python train.py --num_key_value_heads=2 --init_std_qkv=0.0709 --batch_tokens=32768
Each number is 500 + 40 x the weight over its row's rms, rounded and kept within 0 to 999. Layers, rows and columns count from 0. Numbers have three digits each. The size before them is the row's rms in percent of the matrix's.

# layer 4 attention key, 64x128, rms 0.143, rows 47-63, columns 0-127
111:541516436525553426500424473511532476477530476477498441544555483486476552441485425474536393449500477486449452500449503593556467508512537447467498496569499457505500529487530451476531467436472575498435495511558438502488497505513461548457501485450520517458530539511437533507532543546507538548475436456507544557465460491541551482489544462564470488458568476421469481536510477552468461470530
089:436416463518536505507432463402513547484581443499465573491554485457509499502476475535513448530488530539479537502500462540498490474526557460530557455479439519573517516463515495494553520461504529488525479432531544458486451536434547498460480496514450552485557538509520536510558482519471536512615488484468471492476448446516523577481517506483499523509507525557463513589543438470499621500529
089:516475524554533504485484512505571390550501503500465528554538492471403456426479477504452488494540461545564489547507470519438552527423571522486546528484427455504527457547512480528493476437488501556504554460491513530443508453545542458525497497530501535485510547561400462480468491578516554460519468520539505463553468531527519445490414521540540536419550499551463473487472502492486536510558
098:448557414485504541480518553537458580419454507505510447475500470528558504450447499424517559528466474508513505496484543500469473512525446473455483528440500546526452521509484537545484557522483527436436479452494518486458462564570460506485444553551495517565430420403508428533516429522526462531501455507424471517497470462443551477478486472425557518491520541508526517511539511503500496462448
095:513481475508522481622510483480574578556530440482476510534548515506570509454505464531485534574511517475470525539544532500467569391507510522503496482477487511503559410505482499436544492466500613529476516477457444412488413520415527507448527476556468577481513505518436453476488554525457506473475483502499460466505504551511493536500538466533443528441428518444508496484476505511494505496483
085:510511571509513555536455463440534531594518430501449611475457501504453468491469589471444446520527500455553451475529567485456527482551563464563562482495454462553468529465523524546524539512490527528484528473481526510480550525448449599462438480448486485491536513490464540493497496552484484479491470542580480436470529491518499531525545540438450449522528488559452499467518457504551480515554
093:452507557445516450470444452500508520492563442496496498480463472462472561509440498496440454582527530517533502431542488507531477493461469490453551578466532468432513506463530530497508469453456509449367490516489499509473469591464488532514523489480498449489554518473487492475451498521503586484487562463424569481457506401542537431477513476547529517509472455569444523521536490424524514528502
100:539504532553500461581654498494455447490482492433541527480487450462531620510462560511557520564480471480503488458479501459539545545490519505505491437528464537477480410529515498569483499459525495475587453497478482514493459463527482453545535491460489536503487542463536512522484461484428524498522488528540539529482539531466512501470537555496535588476550502435559474539550483548447453494538
096:492476488461532425495475439476515447526490561443461559520565519538506540464460438492473427535545505491501511500570504445462494478512528488585562550484484428525467461478484543506526525494475510467456537518528547511520498498483533536501505525447453517509516572485488499452474523545455517508592494490536522386442479504438438453501486439457446546518425542522394443501461502484446511570466
089:513505470548535466535455445497556473476503512550430591521520495505518527494594403504544546590515471464513445489462501447492476449568512430508545497523474479529580495529518494527531460526547553377542472483532434496470532508483454505498488501539541532532498542485527518473505561507465573416509493530532478482566528504610563460504520485544502547470496501506529543492549487452464512518466
091:521534509473487489470494588466476401521481496420490540477508544501513545436468445440518475451484568409527532460507459539524485577558560475566476490484465478434512542578407490535452472456438538422478449470517466536491538480534435490530506559516504586485475464462535465462451510443446468469440486509534521481508444501518506504535520524538530536477459493505527519512502454499508434486556
097:487566497481589591579512485494519496513429476434457540545485492474539503494468438543468470475499504586484511458470487475414483474515487504447569466487478436529525518504530437454532477503534539535501546497529492509502535549370584443513519525559462451492493526525522524521464518555564498517482516554496469524542545475498507505492556530497431485436373496494525507518500475443545510480522
109:538545537519593502471540556524447479527495552521493519465502487491510585500468557459527510505485519404499499452518444521504461534511481485545514487518374518502419559557462465490472503491467448489480445461469533527520512505496469473576502490496545485554427469429531441515489401467542533536467530449476464534449501502514500471451438512493618471439531475477469477455562539485513512468465
090:497420494514496461450526481461468520534457554581521526538532478456564497539521474514562539504433568464467522496524491425511521537500470512494502520418445567503429562480486513432439489545530448461467515526473513556447489474538465566469491451515453545487522555533487517496491481488493489501554558505579493460438538455602486497407489470470542469530547514412533498517451497555554504496539
091:569563504534565499495458509451522428473558526554438447485536466526460469475540472513468433595475519487488564529511526440465448495505512455523481514549537472456435412451466517439488480508477563529497558515490463494452422540515494509534513490462445519449554598476489515501577488519414402528480514464541504443484533502515471535461521506452423518521495473514492466565487477522519493458500
101:432473542452589487543567477486606463508507498538536549545556526473464505425405470509498576538512475466492517562507518484476518503528565492449560516481440500456575480456535471472564513550476469532518547570524485476505546463485535575484511454575481541496525527492458509435549453511450521488525474442561491454504514490559541466550507482527488495497494502483461459549530544535455487479589
096:420490467531510515476524481534531533493439520577454517543493462573471505459554548471466568540542497501505512534526549398499437499512539523484509456532494575600474466442504481469574478421544522566479568479449468562464512482483450491467527527541405550443472521521452482477450461483456468504570456530522482531555492475516461532538519457421471512561497463489487526503489490491504485569509
# layer 4 attention query, 64x128, rms 0.148, rows 48-63, columns 0-127
085:470562479468488478479513485448506466468495468477494483491596446500537456493508511520537450486465550601435464491473456515515477443577560445503499399492535507496485518516532472439538557544507526482468489441544464446496523489483476521525453487513472533473541418481461534494485511556453498414458532501453545447504528494504471439451609531550426550480533477530410481556507485521472477515570
087:465512483495463511477470494524496507481428463520532508578497576511487418474463495470489479510459521517521433534423412501526515487514532537526478501515476476564539477470520593451493524500512522532483548518506463489555574522496525422496467468434581531441565437469503509531460499527470554591448512628484471437517572520468453485469540451419475506517487468510495464479465503507466461443472
096:487558496554636514532551523486428515436483573548532494521507404537539488470498474473538502551512527480501480488508573431425528429546518510493486549483552536498519460476511531443468509526539463461493548507548513500508471435504548457511508527534563463561485422503495572549531440474469511505514544519500404580587572503505517507451485522445498476498507481498505544521507567505517495494499
081:554462462563376497522511472534450463465489490471526437504555493513457521543524475512524515499461455431488516488438531491473507467461527412511432465451535498473480432549502448453545496412473536576474477441375491488530501479570590486551521506505526481479521494499451514520474490547456487551461515472467486509498487590436551547505512481515468521485468498533490477487541484498443566471443
083:476516521468587460412504465445500437558459523516490510525521468468492501513501510560432435475418503463506463569523550416380559508447475543553536524548530504520486514502482529531529463481489520430516466516480519586528498522493459470497417535450507519499548491525439483504504514496407502543477539532545493447467553433447550539472498467533521498498476428468462529468437500506542535532536
089:481492541419514494500381533487518460593558519499484479468473520479476511480533485518428498454505525472451480459520521464558501514426518579523428403497463433478518470440536521528500440449512473515503503515458537591478456501482454492553508454505515470478521507480603493453474549486498450439513461472514512538487521517495436537588457435535520490491452478539486522403517504482496481520433
087:468501559542494442484488450555521552486435446534491564467417449502572549501535478512591547549589534491554520569481477396523500607489503485514538454524499516493481532496445488504532558613526498476490505441534452522550493465518501535525536526462497537576549505463513493532533459481500432533567440481518476506508432488496482511500417493439530492479495448474508510496496536508525474516487
084:426510429484462467543520537602501542499503573518611481452522579546553541536502451518547556507502552517520482520502476555514524505466397518494559479443493424510478493531495467493446514453520555493453509524494505478500517504511560502491529507514511508546575544521516476502467569494542594507470575472538541605536480467466528536535454491487451524530473519526484489436456445531461530500466
090:490539460430511491474460475543494519477559435489431512457490531426464560464472471499524514494569497493507442561441500525515495456564452444485484464483439485472523506442481473500490470484504489348485515480429512562416473497520478512517584460531553530426466535543490443519516533478530537448473524492500520526556459442498513396524522511497498524538505471433496511568519560460516469456491
077:550542527524516557509446511531469461476466451511473509558497523555476494454594496463470429548531475496487502532466463469522449532536539432559543466510460536549433487491472483511479449458520472449450504488462511494558455480565521571561461467542464552475514551444554492470547434539456456481523487520524535537408407504529455434516562542584513518492532509535553486530510507567553465497487
080:550540454500536482456580472513476530483457518504482558459412485460553550532518519537437546513473462547556567447499506417490515486464520503450534555485518479506460542474463483557476549513477554497445421594523511482543476521491510441485505563490470543510415482471543433473493529532521440573508542530454529476588546558484547553469566510492478551494495492484533522534445449491525450457507
088:460511461588533478471509557529457550514471447482559538458447537522466451479487466490556539448543514489617482517499470442521421522540450464490455546507480530455534481504486478517535568549449534515474451534548549510483521510515492467468478546510545457538541536514550540555452499473434585538520500446553521509538512492554470576492519519470557525451499446445527484541480519423559563473446
093:493514489598502563525452525534497532499517599560468477503579561508508506441467491498568581487491549588499480496533515461515541580499540485547500472459481502531490532500485519559533482523545466497529436517542438579496492505510494436517479532552504478446530470506511493544498500489522554480499528461626537487482461530598485407444502473459507504511469462465488508504480425513545471577529
083:461427527531499484498503509459570584468571462516469460536488454486529566478379538495488522503475506491441500539514539517488522521480515550463580586509501522432430480489498467451477557560526450524535532501482441547547533526447481504411488546462492502541467502469439516525568577527499550506522477488484480472580530493431458542465541514488461440479579472465452549503504480482475528454495
077:454508498461495484472521523497555459554495552501478475424548500458501579483479475435533523476456518447534487428568447524560427444521452490423481499524531454513466551471463524499487531465523512452492427545483504526591533535509500498493534469444582499577569456491470398510460485437518472573516516520453462515455518542508519476518502541442433504523440486504486508480608510502475454490526
087:509533493550513515468554478494501504516555539473484482500474422540490579419505592523588483500510491520462459514523564548493491529505556477482529582549549548532566570449552420457555494556439532465509464471476469481493555553500491421522535484564455471455454423500476522525482461451464607481450468482509492484526521437551531525545503501459499482555535453523489487516495512491512485462564
# layer 4 attention value, 64x128, rms 0.162, rows 32-40, columns 0-127
098:464514528471419579458472492496425535526440459512464488470472490538515538590497574453570456426502473502546467442508525521520508532449558468489516482417515457497488447514542523456470533430484435505503439426465544576500487508497489455505571524504526452498493470469521515489482463537516518470483475446455511424516503466457483441459559544579550520518425548442499458539556533493477506467462
102:506536537437507485475549447486509496438521519462501553421490405545403550513508519569558481534504518487578519464441548495562520512465529485463493548468550518497490568488497558474437438477517509487463541521519543464536443478512568489518478466371450516549535521532483534516485478486462495529465473494438487572487589433503517481570507545483470502512461449488517483472513472517441501566465
095:448417531514560467523569551516493502549463524484501478462560488602532529501605518558519480484505449479492515543475502541460469513540432456473497473553522485510515522515519422457452509505562491434398505501501421483485494575526506504482541543519531460482514518490447556542538505404565563514494410506524496427478474548487498537454511497450476505498458522503527494543494562489533568506456
101:513477491499418521478495422503491513521487497514458417452467553528478564531561503547434492492489525470494582478535500468466459474489502503487538449472478421550526504501499561479510521482494540522467494443437492524489471515491508508487462449557521500497481542533506520459512457541467457500520452423556404476551537503488537588541549505477478589486495575570521600519596446481526491577540
101:540479381512486493440464535501440453491513563522435491550453497473494505513409477527480562467513509478453464470544540520533502472478481527477437445431461458502420526594482555514484523511562447498480484514589499527514469461481502515585528486518498556420472494505522516512500499531515546583452494519477468505507489502458444528539520493472498593511492466560532609501468502501468506512415
100:409578503549477485512483411478500482483449431441480495519503488523526442494496506463444477529576481457509605503466454499595482536535485494528498510500499554536449487478543465556415500538547442473450531511510454495453512516564481520588484483538446503495532465528533419510566475528496489520439487424496415506474501399503516484530487483541535510491535555496542511458503495485487500465423
106:538492471503487481578485546515440514574548582461569434561467540525510524485504509468518546490454510478489559507479464521564527495535570492488573464518503516490495529410456508404463582563491481512468521517559551503522507515506511492546497511490567480507429443462550504530503495503464528469521513508514521507411573441552547480443458528511525585543469495553480533491456467528440457485582
102:531570547428497551456531482525515416514498562468460592532619453494471449525513512527491495482465531532505504543554489495520469492457534463513443475505482420462470451495469531516501479552543452514519561491463514534554498496554530475463506520556501532483488469543540506511463449492400515496501522481465446537456452580465434488421477558414525564475546497537497489441510456556464514536503
101:456508508552513463505569499516470535580519525447559477425475581561561461566460482474558480492462523473458506520484543507482535459414516505551564573465500455489612498475528477480526500491478492454515521498489499422539473478438489492528451500576480465468544350454473505507453508447513494461467494510498517520555471523530499551531518529425516497486532546441530501468497476491548542472541
# layer 4 attention output (transposed), 64x128, rms 0.59, rows 32-40, columns 0-127
089:520537513436440532476461553439470510525501516439516480434542474494542531595505481469507535502553497467467453428441419490517530523483490414496566481462504418505522496442552489541547497479525543494451432448492563521451487464481479557508528481498549548522516511550515491492491535510467473509515536479553569569403521480490528445548450416514474557544460536512443448570499516467456530511504
101:511481528467450458478446545474522457458518517441455552447523466547449493400558523524570467522553545521502533543503471491547496497503490547523500508520522500549426491450472483483508509465540524525500494558609601474557466462498435484454487508507603487561547493541483555488510512579502514518514539514554502523524582417544473515553489488535488508500472412500540462492545527489502460537576
100:492464497563475427438514530480499424567518504532440543460531497490464491436571558453563534485451506468523481567515506437484487505485583475516515490500540482499588470497494432490528462410531501462428520525473444533449512471505489511510462519531544463506465453521513526463512536360514476548490491547490458499542482507487460441478549439507488509492466532533548427508437487449526472560436
101:532491530480492507439544478506501571484532524500495424547459483518440454518421556490531430511562552510451572513560461539523542526536565448499525463522513525552522537484518478422478507520574432478555504521453493541534491538514637576554512490533536481505532533488546442552453520590567493518516502484465446516494494514525523499508464494399505506497486543536449460459516530476528459494514
103:549509494459529540499500518551413528480433540538552418512506501435513446496473441505527525527523542491507464470477536467594484525484494496461559497526424549506491491504503566503486503463566422477469529503512496488574456484417490476531499542515529500427461495485531506548517496468523589522497562534489407460479495550529442535540494414512487617476539511552523502499480489485445579497554
099:482480470516483499504530445503550499482448472438443544491519504462456573491582512524535496511462552486467508481460487504589506507578498533502573549517531524482561493511455535493544445525632541510534514485514460505477503459579510481601501528495490461492521489499500466479551454614516540472489461420460495507570533527407495518567493480515569505533529528450533555475522536462493550485457
101:486515469490521500477449549480480496595484519521500440481486440457451523462539562446477505476526528512514532547473533547476539458506557490491512488470485460476512467430499459470483559517525495511477557500506468534579436426478482456509481437538510497407437438579421481495486384528447442457491541470492433447453454491491494508539513500400509492502466537456445484524486432551439535494499
105:446585527476521560502458487464484471535468547464480568573546546486520519492419491469480509494426534463494458549513475456546479524451504460466525492512479528501485539449542632536435561530477453546571525509468493497568548483508534440489510596488535513507497540533536443487481494508470543543572545504494490521516526484517404534505454541473544529496516460591449459552531527524526533516469
097:501545519543496457493469431500501455561506467506490480443473534556569442528491471463509530465467483483411493591476504570454487491469475485488483523501443421499549496511554475483501518580516491515544431510515530448460443511496494455493503547472496487482475394409521554503424463459531486497463447523521529528478522497476442542503469565493448554507562532511535468427560543435598515474492